Each number is 50 + 15 x the weight over its row's rms, rounded and kept within 0 to 99. Layers, rows and columns count from 0. The size before them is the row's rms in percent of the matrix's.

# layer 5 MLP up, 1024x576, rms 0.0297, rows 484-500, columns 432-575
120:56 49 34 52 41 48 58 38 31 43 38 72 39 36 43 53 56 60 75 69 68 42 42 39 84 43 42 53 48 54 72 66 52 44 50 69 50 61 41 58 35 56 59 53 45 48 35 46 54 65 46 72 44 42 67 64 51 51 46 46 36 54 53 42 84 52 34 79 54 37 84 51 47 35 42 68 15 50 50 61 35 57 56 48 46 44 25 57 61 32 40 58 37 49 59 72 65 37 34 54 67 51 27 72 32 55 77 46 72 59 59 53 35 75 17 41 90 22 45 59 51 39 24 69 73 76 69 57 34 30 69 42 41 57 37 66 53 45 49 60 44 33 47 55
091:50 30 52 30 59 53 43 58 46 32 74 63 25 49 45 56 46 59 53 64 65 58 55 67 46 15 35 48 42 34 68 45 49 49 48 51 53 51 50 38 60 64 63 73 55 47 48 38 57 37 69 57 38 65 63 37 57 25 74 42 49 25 49 70 59 17 20 36 49 63 37 40 67 25 55 44 77 32 26 23 57 58 60 47 41 57 32 62 28 45 48 67 58 32 35 34 60 47 61 53 67 82 57 31 54 84 33 34 71 48 87 60 36 19 68 38 61 59 42 25 75 60 49 52 37 45 49 68 31 38 62 53 61 39 74 46 39 57 43 55 60 59 57 47
096:59 66 61 22 33 62 40 54 78 47 56 48 19 69 43 53 45 50 59 40 55 47 23 34 50 41 48 43 32 51 43 56 64 45 23 30 33 65 47 47 94 42 82 42 53 43 58 66 72 56 38 55 35 31 38 33 64 36 39 55 35 26 33 56 76 42 49 76 45 45 48 48 43 49 63 51 70 43 37 54 60 57 60 42 56 65 52 82 42 74 42 48 39 81 54 43 44 46 65 66 51 36 48 53 41 58 76 24 32 56 31 55 65 32 49 52 77 57 39 36 66 69 11 37 59 57 62 40 21 66 40 58 61 39 31 43 64 50 36 55 43 67 61 53
082:53 84 71 23 32 55 65 57 60 61 43 37 47 61 52 24 55 47 33 48 39 52 53 43 20 24 48 56 54 58 58 60 72 50 63 89 55 69 49 75 33 53 44 37 56 56 51 66 55 44 65 48 47 74 26 73 55 38 67 34 49 37 40 46 48 07 69 44 44 34 46 52 59 42 43 62 64 55 71 47 56 67 53 68 62 55 41 55 64 31 57 45 44 29 44 69 55 23 64 43 69 50 52 44 67 72 66 36 27 38 57 84 56 49 43 65 62 57 40 31 37 54 46 49 62 57 46 57 30 51 44 32 33 49 72 58 45 53 37 58 67 45 68 31
099:30 42 58 40 55 59 53 63 26 69 50 57 35 44 43 64 37 38 50 60 46 67 29 75 13 71 34 66 38 23 15 58 58 40 50 78 42 46 35 59 34 49 48 57 49 46 68 45 71 58 58 09 40 48 60 55 40 60 09 61 45 61 56 57 41 23 43 53 81 45 51 39 37 34 54 36 32 55 72 41 47 56 65 47 49 32 60 60 40 13 45 55 66 56 32 65 22 54 42 38 44 57 47 45 72 57 41 53 43 64 57 63 55 31 52 77 40 51 46 67 64 60 51 39 60 09 63 48 41 55 35 50 42 37 54 21 34 39 10 14 46 27 87 76
100:72 98 28 55 43 75 34 45 39 24 35 63 37 17 54 36 60 41 66 56 70 61 84 79 63 49 39 62 74 43 46 69 35 38 63 38 31 34 41 31 63 53 75 46 83 39 62 49 51 32 42 50 34 50 72 73 32 26 48 55 30 41 76 41 18 75 28 72 62 57 63 46 58 35 60 51 43 44 50 30 46 54 40 55 58 46 37 30 43 46 48 21 38 49 39 71 62 75 64 49 42 55 58 40 54 44 47 37 56 36 62 44 36 54 50 31 52 52 35 26 67 42 83 60 38 38 49 67 37 35 11 65 66 60 49 23 63 40 42 60 57 43 45 40
106:48 66 59 22 32 65 59 53 36 44 62 62 56 62 42 46 70 40 55 57 39 63 60 33 21 47 54 32 51 54 38 42 30 72 54 63 21 57 24 69 24 63 58 43 59 50 40 38 46 54 61 32 68 60 53 49 39 26 32 64 60 70 46 43 25 71 34 20 45 63 26 55 70 65 43 75 32 68 48 64 56 36 49 55 63 29 32 71 49 46 41 44 42 71 39 48 56 41 27 40 48 26 21 38 42 59 17 32 50 42 47 72 58 35 47 29 74 38 40 50 52 61 72 57 52 53 59 64 34 58 55 30 36 36 45 59 55 53 50 32 60 53 58 46
106:27 21 74 15 76 47 52 67 51 18 55 72 27 54 69 48 48 48 65 66 55 57 47 42 45 29 22 42 55 51 50 46 48 38 66 44 42 34 49 47 59 33 63 57 43 48 20 51 59 71 61 43 91 48 66 35 35 52 66 52 58 42 37 39 62 71 49 50 45 37 81 43 28 52 37 53 61 28 54 55 51 50 47 39 45 56 36 42 62 58 57 72 68 45 57 56 43 66 59 52 52 69 33 79 39 44 37 45 47 75 67 33 60 68 54 55 42 42 40 57 52 49 33 77 70 26 62 71 59 54 70 39 58 35 32 63 44 66 47 55 36 37 50 58
114:51 32 58 82 57 25 49 26 61 33 85 71 50 27 29 75 63 63 50 63 60 31 48 47 48 34 56 50 51 41 56 37 50 41 63 58 44 65 42 43 41 61 49 80 27 55 34 55 48 43 31 52 48 50 59 27 22 82 41 50 53 40 62 34 25 50 24 60 60 59 54 54 48 68 25 90 57 40 57 63 32 59 54 47 52 55 22 29 42 54 60 39 18 83 29 48 76 56 46 48 21 64 54 53 38 67 71 70 59 64 49 22 60 56 34 57 56 76 47 65 54 62 60 51 32 45 72 57 64 45 37 52 30 59 60 38 77 47 28 68 74 36 41 75
097:62 43 45 69 74 40 26 53 53 42 48 45 49 64 41 53 79 55 77 64 27 47 44 54 76 30 54 56 18 67 82 40 11 52 60 61 64 39 51 72 69 49 64 36 65 47 30 47 46 55 58 39 44 51 43 16 66 47 46 48 50 65 62 79 51 63 44 34 66 43 47 64 68 41 33 57 33 74 60 50 60 50 44 59 57 48 39 58 61 39 81 89 48 48 47 52 52 55 47 47 32 37 53 45 61 35 54 76 57 44 64 48 58 59 68 44 44 64 59 48 69 50 68 55 61 63 45 41 53 74 36 54 68 44 51 68 54 45 36 61 46 59 26 54
099:25 54 18 52 24 67 23 53 26 60 77 54 70 79 38 59 57 51 62 68 89 62 74 72 49 47 54 64 67 50 72 39 46 61 43 59 63 54 45 45 51 43 58 41 32 36 64 89 44 68 51 61 41 59 55 48 30 78 44 68 59 67 42 33 68 65 53 38 51 52 59 33 37 40 02 43 27 31 52 47 46 28 39 34 37 50 50 51 34 82 15 43 60 26 29 48 74 42 51 43 30 57 50 54 61 39 38 38 61 19 66 48 48 54 23 75 76 56 56 46 25 79 67 37 50 51 61 55 60 65 50 52 57 51 50 41 54 54 62 55 45 78 57 46
095:70 32 59 58 45 73 68 54 40 51 76 36 32 48 54 49 12 59 45 34 56 53 29 71 57 61 49 11 61 38 35 20 55 64 32 55 61 46 37 48 13 38 47 48 49 57 15 60 49 62 52 52 65 67 62 46 53 18 30 40 26 74 46 34 34 34 54 39 45 69 38 39 43 52 58 54 43 61 48 57 29 46 41 77 46 57 50 43 43 28 35 73 15 70 28 44 50 48 42 46 24 48 58 70 67 48 15 35 82 34 60 50 73 27 71 60 42 44 31 46 51 72 40 55 35 45 54 70 28 50 46 58 28 76 58 41 64 52 33 29 72 56 62 26
094:75 52 60 42 56 45 66 31 47 80 48 37 58 58 49 43 47 53 50 61 36 27 57 45 62 49 65 64 77 38 53 56 59 72 42 31 68 42 40 58 89 41 52 51 60 50 52 56 50 23 41 42 70 50 27 71 52 80 32 64 53 44 63 61 51 61 47 64 42 66 51 60 66 38 59 50 29 44 45 65 67 65 56 54 40 29 61 56 72 40 61 45 79 58 30 57 51 59 16 63 43 16 49 47 40 42 64 56 68 70 25 43 38 49 37 55 45 45 45 61 54 77 56 31 71 34 49 42 28 58 41 37 57 44 55 40 48 56 68 55 47 79 52 75
104:46 49 53 38 52 46 47 30 64 53 45 49 50 66 64 64 74 69 58 46 44 96 38 35 49 50 61 67 43 60 46 40 14 47 56 57 43 36 56 69 25 49 53 64 54 46 75 44 53 47 82 61 61 48 29 49 28 43 59 27 68 49 42 57 24 39 63 23 82 56 49 46 24 52 53 39 32 50 56 51 50 54 48 59 63 46 55 54 53 63 42 40 54 47 38 62 34 54 60 76 27 58 71 30 45 64 12 41 55 48 46 79 75 42 46 63 45 47 51 49 45 40 71 50 70 51 68 59 47 41 57 14 55 61 65 43 26 54 64 68 34 64 66 38
097:76 50 32 30 81 32 54 58 41 58 44 64 41 51 72 67 55 61 62 22 65 32 43 47 59 54 55 57 55 51 45 42 67 83 63 49 52 56 51 32 27 37 43 46 44 42 48 65 58 40 53 24 71 18 37 40 36 58 63 66 54 59 63 47 53 48 61 35 39 38 32 54 79 16 42 34 55 33 39 65 46 71 35 62 61 16 51 30 34 59 41 62 29 26 46 36 77 63 61 58 20 55 35 54 41 60 51 59 62 18 56 74 55 36 22 18 30 63 56 68 27 50 66 30 73 45 43 52 69 42 23 73 13 43 39 55 32 52 60 52 61 41 64 35
109:45 67 45 21 40 48 62 70 41 76 35 46 75 34 39 52 69 21 50 66 46 58 62 42 67 62 53 41 68 58 34 63 61 49 44 64 43 65 38 55 82 42 46 61 41 25 58 45 72 38 19 71 65 75 51 69 54 56 68 48 64 70 33 37 57 50 45 48 34 47 32 41 65 38 44 40 48 64 71 32 72 60 47 33 37 53 66 53 78 31 30 47 19 27 55 45 53 55 46 34 28 51 74 60 66 30 28 44 63 61 41 56 66 57 54 71 51 44 55 40 52 44 59 51 50 44 34 44 33 68 71 46 61 09 44 44 55 48 49 41 68 64 50 74
103:47 33 46 48 38 53 38 29 63 48 45 31 70 57 47 30 58 63 28 48 43 83 46 62 55 56 55 62 56 37 69 34 20 69 41 61 45 44 61 84 57 50 53 27 33 36 38 55 52 38 70 29 31 26 68 39 56 61 50 81 47 79 26 42 14 48 56 76 31 35 58 47 22 48 44 45 26 43 57 61 48 52 53 49 42 71 47 59 43 19 67 27 09 76 67 58 77 55 64 83 39 62 17 23 28 38 25 58 68 39 55 54 55 28 43 69 58 44 60 60 43 50 46 48 89 47 48 60 34 45 45 42 35 58 39 43 45 53 55 49 45 67 26 48
# layer 5 MLP down (transposed), 1024x576, rms 0.0233, rows 484-499, columns 432-575
112:33 48 47 80 59 46 37 34 85 39 54 33 50 44 38 29 49 42 49 39 33 09 46 55 69 56 42 56 58 35 40 34 64 46 64 78 59 64 51 63 73 74 52 75 63 14 82 37 67 42 33 34 62 38 63 57 26 26 61 49 30 35 42 71 59 80 73 40 54 36 65 64 32 35 56 42 40 46 57 48 51 68 44 67 27 67 56 10 39 49 32 55 48 61 23 23 62 70 77 49 53 52 52 33 48 36 23 78 34 53 42 63 50 50 63 62 44 28 56 49 52 57 35 46 59 13 47 37 68 51 57 57 60 33 78 54 37 75 62 45 53 31 42 47
095:75 52 48 40 47 69 52 42 24 55 34 55 55 41 67 58 81 61 44 67 99 68 50 51 58 81 44 60 85 24 77 63 57 47 59 82 37 55 31 49 40 52 56 39 29 93 53 61 56 47 43 52 72 73 37 74 64 77 34 38 47 70 68 39 15 32 75 12 38 60 34 40 49 54 39 37 21 42 58 52 41 34 58 39 50 57 58 44 23 29 61 62 57 56 29 46 34 53 44 37 40 25 57 50 39 50 69 53 47 58 38 59 71 49 49 56 60 73 42 50 52 59 47 40 75 72 58 44 51 60 59 37 29 79 75 48 35 50 43 24 47 30 45 27
097:55 12 52 67 59 25 55 47 53 58 43 46 67 77 42 38 30 60 26 32 40 55 61 67 38 54 38 70 51 40 40 35 62 53 49 47 59 28 73 62 44 53 73 53 40 00 37 57 43 34 70 52 75 50 47 57 45 75 54 40 60 26 54 28 42 56 76 36 45 25 42 43 54 00 51 60 38 35 54 59 40 42 65 69 32 34 62 83 81 58 65 48 69 57 51 63 24 47 52 67 43 63 50 64 41 42 47 58 69 20 43 61 52 46 72 46 48 65 46 63 40 71 60 13 37 43 51 47 57 37 37 36 55 54 73 46 56 39 79 64 52 28 63 41
080:72 57 44 51 46 42 30 51 38 29 36 41 50 51 58 80 78 44 77 66 39 39 64 65 74 61 43 35 63 75 58 39 53 41 47 30 50 51 57 47 91 56 37 77 58 17 32 46 66 77 71 48 50 68 72 50 40 62 58 40 79 69 51 49 50 74 72 54 42 68 54 42 23 71 29 50 54 87 60 55 50 37 83 38 51 55 89 33 29 45 36 69 57 79 47 31 69 77 42 44 38 39 39 50 51 29 16 57 57 74 56 46 32 25 62 55 31 45 56 70 61 51 45 27 67 35 46 44 37 42 54 80 65 55 34 43 41 42 36 40 39 76 23 49
102:44 52 42 63 49 33 66 50 64 43 39 51 56 54 51 63 69 65 60 54 36 68 52 38 44 41 49 24 36 66 54 80 60 38 24 39 44 47 57 51 54 70 69 17 63 47 34 59 47 65 27 75 42 32 42 48 33 73 55 49 43 33 80 68 48 57 49 38 42 54 34 80 53 58 53 46 52 59 56 52 55 51 35 70 57 48 49 34 60 48 64 40 44 46 51 52 29 55 62 47 41 61 65 13 41 39 59 63 46 23 84 47 64 71 52 30 73 36 41 51 23 34 66 47 60 30 42 56 55 39 54 46 63 74 41 51 40 40 81 78 58 28 55 56
100:47 43 56 57 72 45 53 55 65 51 62 45 38 57 43 79 52 29 34 81 35 38 33 41 45 63 66 30 65 48 47 50 57 23 85 39 72 59 42 42 48 54 17 33 39 71 38 55 42 59 64 61 43 48 29 43 39 65 62 42 97 69 54 42 45 27 44 63 46 34 17 81 45 75 65 60 36 56 55 37 51 39 24 58 60 44 49 71 40 54 44 49 65 33 55 62 44 49 70 50 71 62 52 47 40 53 57 63 26 75 23 56 85 26 50 41 48 58 25 53 34 30 75 24 60 57 51 35 67 38 66 37 35 14 38 89 34 66 81 70 49 46 56 28
096:80 59 44 26 33 43 83 10 35 54 28 64 51 41 61 26 21 69 53 55 51 53 84 60 50 26 49 50 42 61 66 23 51 47 65 28 47 28 46 69 40 53 28 50 64 45 39 46 73 59 55 56 52 43 60 48 67 47 50 32 57 46 53 77 34 67 39 56 53 39 79 44 38 72 20 29 59 37 70 54 27 45 43 57 54 80 52 44 41 53 67 41 44 43 59 57 26 44 75 58 55 76 66 27 60 45 86 56 48 31 72 67 49 46 45 44 45 24 56 53 63 45 85 50 48 47 95 23 49 70 65 45 49 49 59 32 52 71 82 50 55 34 46 46
100:43 54 25 47 80 54 87 62 75 51 26 35 52 49 34 47 16 29 58 66 33 23 65 43 73 49 46 57 30 40 45 55 68 55 59 33 56 39 36 60 66 54 48 49 40 35 49 68 44 42 44 45 61 53 50 46 46 40 65 55 30 49 53 58 35 54 20 66 48 40 40 44 49 41 68 42 68 50 57 28 48 61 36 57 07 78 70 66 50 48 40 40 38 57 19 32 58 47 66 52 55 48 44 23 37 35 38 74 38 60 61 31 55 27 52 39 49 10 50 45 83 58 36 46 43 26 39 72 60 37 76 66 28 56 47 58 45 44 83 18 49 40 29 44
109:47 45 61 48 47 28 58 52 42 86 65 50 50 61 39 50 52 46 46 44 32 52 46 78 46 29 29 32 49 65 38 53 34 34 49 19 48 66 55 41 54 69 83 73 36 26 52 70 55 47 75 56 68 26 68 52 62 50 63 42 54 62 42 57 28 64 32 67 41 50 69 31 38 54 47 27 49 62 52 50 48 48 46 28 37 44 61 64 37 55 55 62 97 66 32 82 61 42 47 52 64 24 42 70 46 37 67 24 49 52 28 59 50 44 52 58 34 44 54 47 48 77 63 49 52 10 35 54 67 38 52 45 54 45 65 58 19 66 40 43 35 46 55 52
100:52 53 65 50 34 53 56 40 20 63 52 35 52 26 62 30 45 38 50 26 47 60 60 38 36 54 28 56 86 32 44 60 72 31 62 24 36 71 30 36 21 61 31 62 41 20 42 46 59 49 31 85 66 42 55 49 18 51 40 25 40 27 53 39 64 98 50 71 30 60 58 45 41 40 64 56 65 54 64 39 61 50 47 51 30 58 66 34 37 75 40 58 63 63 63 43 39 42 55 50 54 53 40 41 31 57 65 40 40 63 46 33 45 51 18 42 45 32 57 46 53 44 45 29 55 57 28 79 43 46 69 67 44 62 30 43 61 54 53 42 49 32 58 73
098:40 61 52 65 61 62 53 80 51 38 35 59 17 37 45 75 51 43 52 25 74 43 51 41 36 57 77 44 59 19 22 38 42 25 31 48 63 88 43 49 48 32 46 26 65 50 35 31 67 56 36 55 43 25 47 44 40 50 69 71 50 61 36 64 44 55 47 70 62 63 21 35 47 65 41 65 56 48 23 39 52 47 45 71 36 59 35 34 65 52 56 33 62 57 45 52 40 45 29 66 47 50 42 42 43 37 76 49 22 52 26 58 54 43 63 52 36 75 48 57 35 39 53 63 65 77 42 46 24 40 70 52 63 46 65 36 44 47 50 46 43 38 85 71
096:58 51 37 51 42 50 26 45 72 39 30 55 61 55 44 26 77 32 44 75 60 39 50 71 47 46 47 68 70 65 61 50 45 54 51 55 36 43 29 68 44 27 33 11 65 45 31 73 27 56 46 72 09 27 46 48 28 80 50 51 51 39 47 71 75 53 46 28 32 52 69 67 63 60 46 41 76 54 57 51 87 33 59 51 48 52 56 69 34 80 47 37 34 63 49 45 61 59 60 57 81 59 31 57 44 78 83 86 46 59 45 48 49 48 38 29 70 34 46 42 47 27 56 68 13 68 34 27 77 60 63 33 45 56 43 80 66 65 65 52 42 45 42 54
098:41 54 39 63 32 52 40 42 59 39 58 44 38 40 67 20 64 50 51 56 57 65 48 70 65 40 30 38 35 62 47 47 48 46 63 62 29 40 43 45 51 51 63 64 55 49 45 75 38 70 53 60 58 17 62 57 68 51 67 33 48 42 71 55 26 45 50 40 66 13 75 33 39 58 62 57 63 53 61 31 25 65 38 43 57 48 43 41 41 22 14 46 52 42 41 52 32 34 49 64 30 66 83 65 45 45 23 18 22 41 78 46 74 74 54 78 25 32 53 36 42 61 50 39 40 46 49 61 21 22 68 43 50 55 41 58 32 58 55 70 59 51 41 28
109:52 42 47 69 46 38 75 83 40 72 46 54 62 31 57 59 07 46 61 51 52 64 40 55 75 44 46 40 28 35 56 51 66 69 42 54 51 61 59 43 62 43 64 44 60 52 14 70 39 56 36 36 60 50 56 57 83 61 39 48 42 38 59 55 69 72 49 60 33 38 69 81 46 40 68 49 74 44 41 50 54 56 65 32 34 20 64 16 27 39 35 46 54 75 44 34 56 41 19 47 63 47 29 44 44 32 51 65 60 40 64 41 44 53 61 42 63 59 47 44 50 26 56 49 31 42 33 62 49 59 44 29 61 50 41 30 49 41 28 20 43 45 36 81
098:76 47 37 33 45 43 54 29 41 65 39 54 61 56 52 46 38 40 49 41 59 68 66 47 59 38 68 37 60 42 73 39 42 26 61 32 43 65 56 63 55 38 55 31 49 99 12 33 64 41 54 48 47 50 27 60 58 58 48 52 26 31 49 58 69 30 59 38 40 67 37 40 50 72 20 51 32 72 65 27 71 49 40 41 48 14 15 24 67 36 53 53 42 52 51 44 47 34 38 75 29 51 53 69 37 58 54 33 57 83 33 23 53 33 37 80 58 64 39 45 70 29 51 70 49 45 53 51 59 58 39 61 79 60 79 49 70 35 52 48 15 24 47 54
108:28 54 75 53 56 65 42 52 57 62 30 66 36 50 33 57 69 58 23 57 94 27 16 70 55 60 59 52 62 37 59 58 61 57 78 53 51 31 54 46 69 34 63 39 31 83 42 37 45 52 26 39 50 49 36 48 38 42 40 51 49 40 73 01 50 58 53 43 39 69 72 65 68 35 27 46 39 32 49 48 59 84 33 82 34 50 37 40 64 58 52 45 39 63 50 53 43 41 51 48 39 33 56 66 87 55 39 57 57 19 43 32 51 58 65 55 39 37 62 45 48 88 46 41 29 37 33 68 67 73 66 46 25 72 55 39 65 60 44 67 65 52 54 32
# layer 5 MLP gate, 1024x576, rms 0.0278, rows 485-500, columns 432-575
098:57 67 68 75 63 48 36 76 37 58 57 75 54 58 59 47 80 28 46 24 38 37 66 48 49 62 54 48 26 90 56 59 51 48 62 57 71 62 60 53 67 36 56 66 52 48 62 64 66 67 53 43 63 54 52 25 17 52 60 74 42 42 49 35 67 81 40 55 44 53 56 63 56 56 19 59 36 66 54 56 18 38 57 54 16 64 60 57 73 62 92 57 58 49 58 47 43 45 40 53 81 46 31 57 24 88 56 51 51 42 68 86 42 54 25 61 42 53 56 69 44 51 70 27 48 54 35 58 63 58 41 68 58 34 28 21 55 44 61 45 53 58 58 52
101:74 80 50 53 34 54 35 62 78 52 84 60 47 69 37 61 54 47 39 55 72 53 34 50 55 79 41 47 67 44 70 43 36 37 50 51 48 59 90 35 48 61 70 58 60 47 39 54 66 48 53 54 57 62 35 60 77 70 52 55 55 47 40 45 32 40 36 49 79 47 65 51 28 38 51 26 46 60 39 58 52 44 67 69 33 00 67 57 68 58 34 30 60 48 35 42 40 44 75 54 28 59 72 51 45 53 27 48 43 55 32 44 38 18 39 48 47 51 47 58 47 29 35 41 23 70 60 54 57 33 35 54 58 78 41 44 69 70 78 27 65 71 51 48
085:82 43 57 63 57 36 44 72 25 51 57 52 65 44 57 56 71 50 73 40 58 44 53 82 70 63 75 42 40 18 52 83 62 57 34 40 40 50 37 59 48 45 43 62 58 62 45 48 66 47 59 62 46 42 71 51 19 51 55 75 53 64 57 43 47 81 60 49 64 49 37 61 70 48 31 85 27 46 55 39 38 27 47 46 43 54 71 26 56 72 73 53 29 57 66 34 36 32 30 60 38 87 26 60 57 37 37 72 70 73 40 30 44 58 79 38 70 46 70 51 46 60 69 41 47 73 38 36 43 43 55 73 59 59 39 50 52 12 37 52 48 41 41 69
102:37 44 50 40 35 52 54 49 32 64 55 22 52 70 66 83 51 59 37 33 46 57 55 64 42 28 46 63 57 49 45 61 40 50 61 55 40 54 39 66 69 64 59 52 55 40 68 61 51 47 18 40 45 28 46 65 35 43 25 48 52 48 77 38 44 32 47 62 44 56 73 64 59 45 34 37 37 48 71 34 47 47 54 43 68 56 35 24 49 35 49 40 39 99 61 47 46 52 60 31 56 39 62 59 38 39 47 53 83 58 42 51 63 60 57 32 42 41 47 64 61 52 49 24 53 27 68 38 51 37 35 71 35 53 39 35 37 43 59 32 20 62 50 57
102:46 45 56 52 45 36 79 38 48 36 40 63 26 38 66 26 55 67 51 57 65 39 55 67 61 50 46 56 38 47 70 53 76 72 36 36 50 34 38 70 39 53 66 67 54 60 56 49 58 67 79 54 65 65 50 17 55 46 84 52 41 30 43 60 48 24 17 45 29 57 73 38 59 07 68 48 33 46 43 71 58 47 85 44 68 72 23 30 31 35 55 49 51 64 46 66 44 48 68 41 32 42 69 39 64 34 46 20 62 49 86 41 16 54 86 38 44 39 62 45 42 38 47 30 39 64 38 55 42 45 53 46 68 75 43 55 62 51 37 64 43 69 33 37
093:48 45 48 40 38 40 51 36 52 61 27 63 41 50 40 55 35 99 39 52 64 49 44 79 56 56 86 62 61 64 82 61 40 36 54 36 56 32 61 69 47 35 15 63 38 34 25 42 45 43 52 57 43 23 33 53 43 52 71 39 69 44 49 47 54 77 38 59 53 50 79 55 42 65 33 58 60 45 47 34 52 50 42 51 77 41 47 37 29 43 42 50 44 62 65 55 67 73 72 51 66 94 73 51 68 33 74 46 42 62 46 68 47 52 42 50 48 47 37 28 46 39 33 31 54 45 56 31 63 51 48 41 46 62 68 57 50 60 65 59 33 35 31 65
092:44 68 47 87 46 47 51 58 42 68 52 51 66 39 42 39 53 60 21 41 44 46 47 49 43 43 74 56 69 39 38 32 71 51 13 45 65 77 43 51 40 50 62 67 29 33 65 69 33 43 52 40 44 49 42 55 76 31 56 73 42 53 54 46 48 59 57 31 59 85 31 66 72 45 63 49 45 62 42 41 47 38 42 61 27 60 53 56 28 38 39 18 58 55 40 44 63 64 29 51 37 19 80 49 36 23 38 41 33 44 44 58 67 25 34 39 61 41 41 46 55 56 39 65 12 64 33 44 61 40 58 54 18 47 89 41 36 37 60 31 69 39 59 57
107:18 53 52 32 56 70 52 64 56 59 11 62 63 44 31 61 44 64 44 71 63 55 42 75 60 35 41 27 34 39 50 74 55 42 31 44 14 70 52 47 49 60 47 42 41 00 36 61 42 43 56 45 25 47 31 78 58 02 78 49 41 53 45 73 50 58 75 40 77 42 63 50 37 33 24 46 31 71 50 29 53 20 47 28 90 45 37 75 62 58 37 99 80 58 51 73 46 78 58 54 72 42 55 47 55 56 68 32 41 61 41 47 45 44 41 49 42 48 66 38 43 57 44 62 59 72 38 54 47 58 58 12 59 48 43 44 15 19 52 18 36 53 49 22
102:30 35 45 29 72 54 47 49 27 44 44 47 46 35 29 50 68 61 79 82 72 21 58 61 52 45 76 38 75 48 31 60 61 80 55 49 55 71 51 68 42 44 40 57 47 39 20 48 53 45 45 20 62 27 25 49 71 66 50 53 50 43 42 42 27 65 64 41 17 51 63 53 50 39 56 62 50 45 56 65 51 45 32 36 80 53 56 28 35 53 71 66 26 58 51 51 59 59 37 22 61 38 81 38 46 44 51 50 33 62 42 56 47 58 41 56 71 62 46 46 38 43 61 56 84 66 82 34 36 54 47 37 20 38 54 36 46 30 43 43 60 66 39 33
099:62 41 36 66 27 72 48 43 45 71 58 55 34 71 26 60 45 65 55 54 56 65 40 57 48 42 53 57 48 66 47 37 55 60 29 59 41 51 62 33 31 37 50 58 27 52 49 58 67 57 40 35 70 48 80 68 48 35 70 51 53 60 56 57 37 36 43 36 65 70 51 49 38 65 20 41 68 45 63 50 44 46 47 39 44 42 50 39 40 37 60 55 10 67 39 46 53 49 54 44 50 53 56 49 75 44 30 03 39 45 43 51 39 29 33 65 67 16 44 32 42 59 54 26 54 40 44 58 52 35 71 59 44 33 38 52 51 45 68 16 60 60 38 16
099:40 14 65 34 59 54 45 22 64 52 73 48 09 69 54 20 42 55 64 50 47 34 53 57 63 51 36 68 44 71 61 27 48 43 48 14 39 53 65 55 59 43 43 36 71 53 52 72 78 67 64 48 52 46 68 56 33 17 55 55 52 45 49 43 60 56 31 54 51 64 54 51 75 57 65 43 11 74 56 54 50 57 56 45 49 79 25 47 50 54 68 80 61 45 55 50 72 29 34 50 53 59 49 47 43 33 58 48 63 61 72 53 27 58 58 55 56 57 21 81 62 50 46 64 65 38 47 50 25 59 47 53 41 46 33 39 83 60 59 47 53 69 51 28
101:61 53 69 55 59 65 57 42 75 35 29 59 53 88 59 39 32 68 45 54 68 78 61 36 35 51 46 71 49 61 63 14 59 45 27 52 35 85 64 55 69 34 44 64 71 56 55 57 43 53 61 45 54 54 39 47 43 57 73 64 68 43 58 46 74 47 65 63 59 28 83 53 57 44 61 46 64 51 43 60 45 57 49 64 31 29 45 43 47 25 43 57 67 35 37 58 55 35 61 50 52 64 66 42 51 37 42 46 75 53 54 59 79 25 37 18 56 36 69 62 62 52 71 51 51 26 49 52 33 13 53 63 60 35 37 53 47 63 71 57 36 77 46 83
107:43 62 59 50 59 31 45 55 34 61 56 36 75 41 84 54 49 45 67 77 58 62 25 47 58 33 70 40 53 32 39 51 72 41 65 67 48 36 41 39 25 72 43 54 55 49 69 61 37 53 41 64 12 74 53 28 32 11 48 24 51 61 52 38 57 46 72 46 61 58 62 69 53 61 46 59 54 60 58 32 83 26 72 35 36 33 43 44 30 46 00 43 48 57 20 49 44 59 45 37 81 49 64 32 48 59 52 29 82 46 74 52 88 21 68 45 44 38 54 26 71 40 43 50 27 27 52 52 38 55 61 51 60 35 72 31 34 39 58 34 37 33 70 43
101:49 79 60 23 66 56 64 65 44 39 55 59 53 37 37 79 44 19 53 59 54 57 49 47 80 23 51 65 58 59 21 54 47 62 30 63 32 42 42 48 37 56 72 37 49 43 52 82 40 47 33 52 64 67 49 57 51 57 53 43 50 62 61 15 43 52 68 55 46 54 25 20 30 45 58 46 51 46 25 42 63 48 70 71 63 38 44 56 54 45 41 50 57 62 51 59 46 50 28 56 64 62 66 68 47 57 52 51 60 59 41 64 38 39 56 69 63 64 45 52 52 40 49 64 57 41 72 41 64 38 52 54 52 70 62 46 26 59 73 53 47 53 60 24
104:36 35 47 46 62 32 48 38 71 59 65 38 50 31 18 74 49 50 40 50 53 64 72 59 47 58 52 47 36 49 41 39 73 38 36 58 46 43 38 39 34 65 45 49 47 37 51 60 37 35 55 45 44 27 44 23 23 41 43 38 51 60 48 73 53 43 70 30 83 40 43 48 54 66 44 51 54 41 51 57 52 47 44 62 49 39 51 72 53 47 33 46 51 62 34 59 50 48 34 39 47 55 60 39 32 63 35 53 22 50 57 50 65 69 43 61 34 19 31 36 42 47 63 71 66 39 54 62 38 74 54 54 78 60 75 47 51 58 56 22 34 40 62 80
105:27 68 43 37 66 44 56 38 72 77 50 40 56 57 66 46 43 45 40 69 77 43 39 30 52 29 54 49 33 67 36 67 63 66 49 56 51 68 38 86 73 34 55 70 50 48 62 35 52 31 46 61 40 52 43 38 59 32 40 46 52 60 41 50 51 50 71 25 30 56 39 39 32 34 26 71 65 24 85 31 84 55 59 53 59 46 69 54 42 88 55 47 32 47 52 79 47 44 36 46 66 48 37 56 31 50 44 55 41 61 35 33 51 54 54 41 70 36 84 59 59 52 74 38 57 42 72 65 24 56 38 22 55 57 87 51 60 25 63 81 79 26 42 57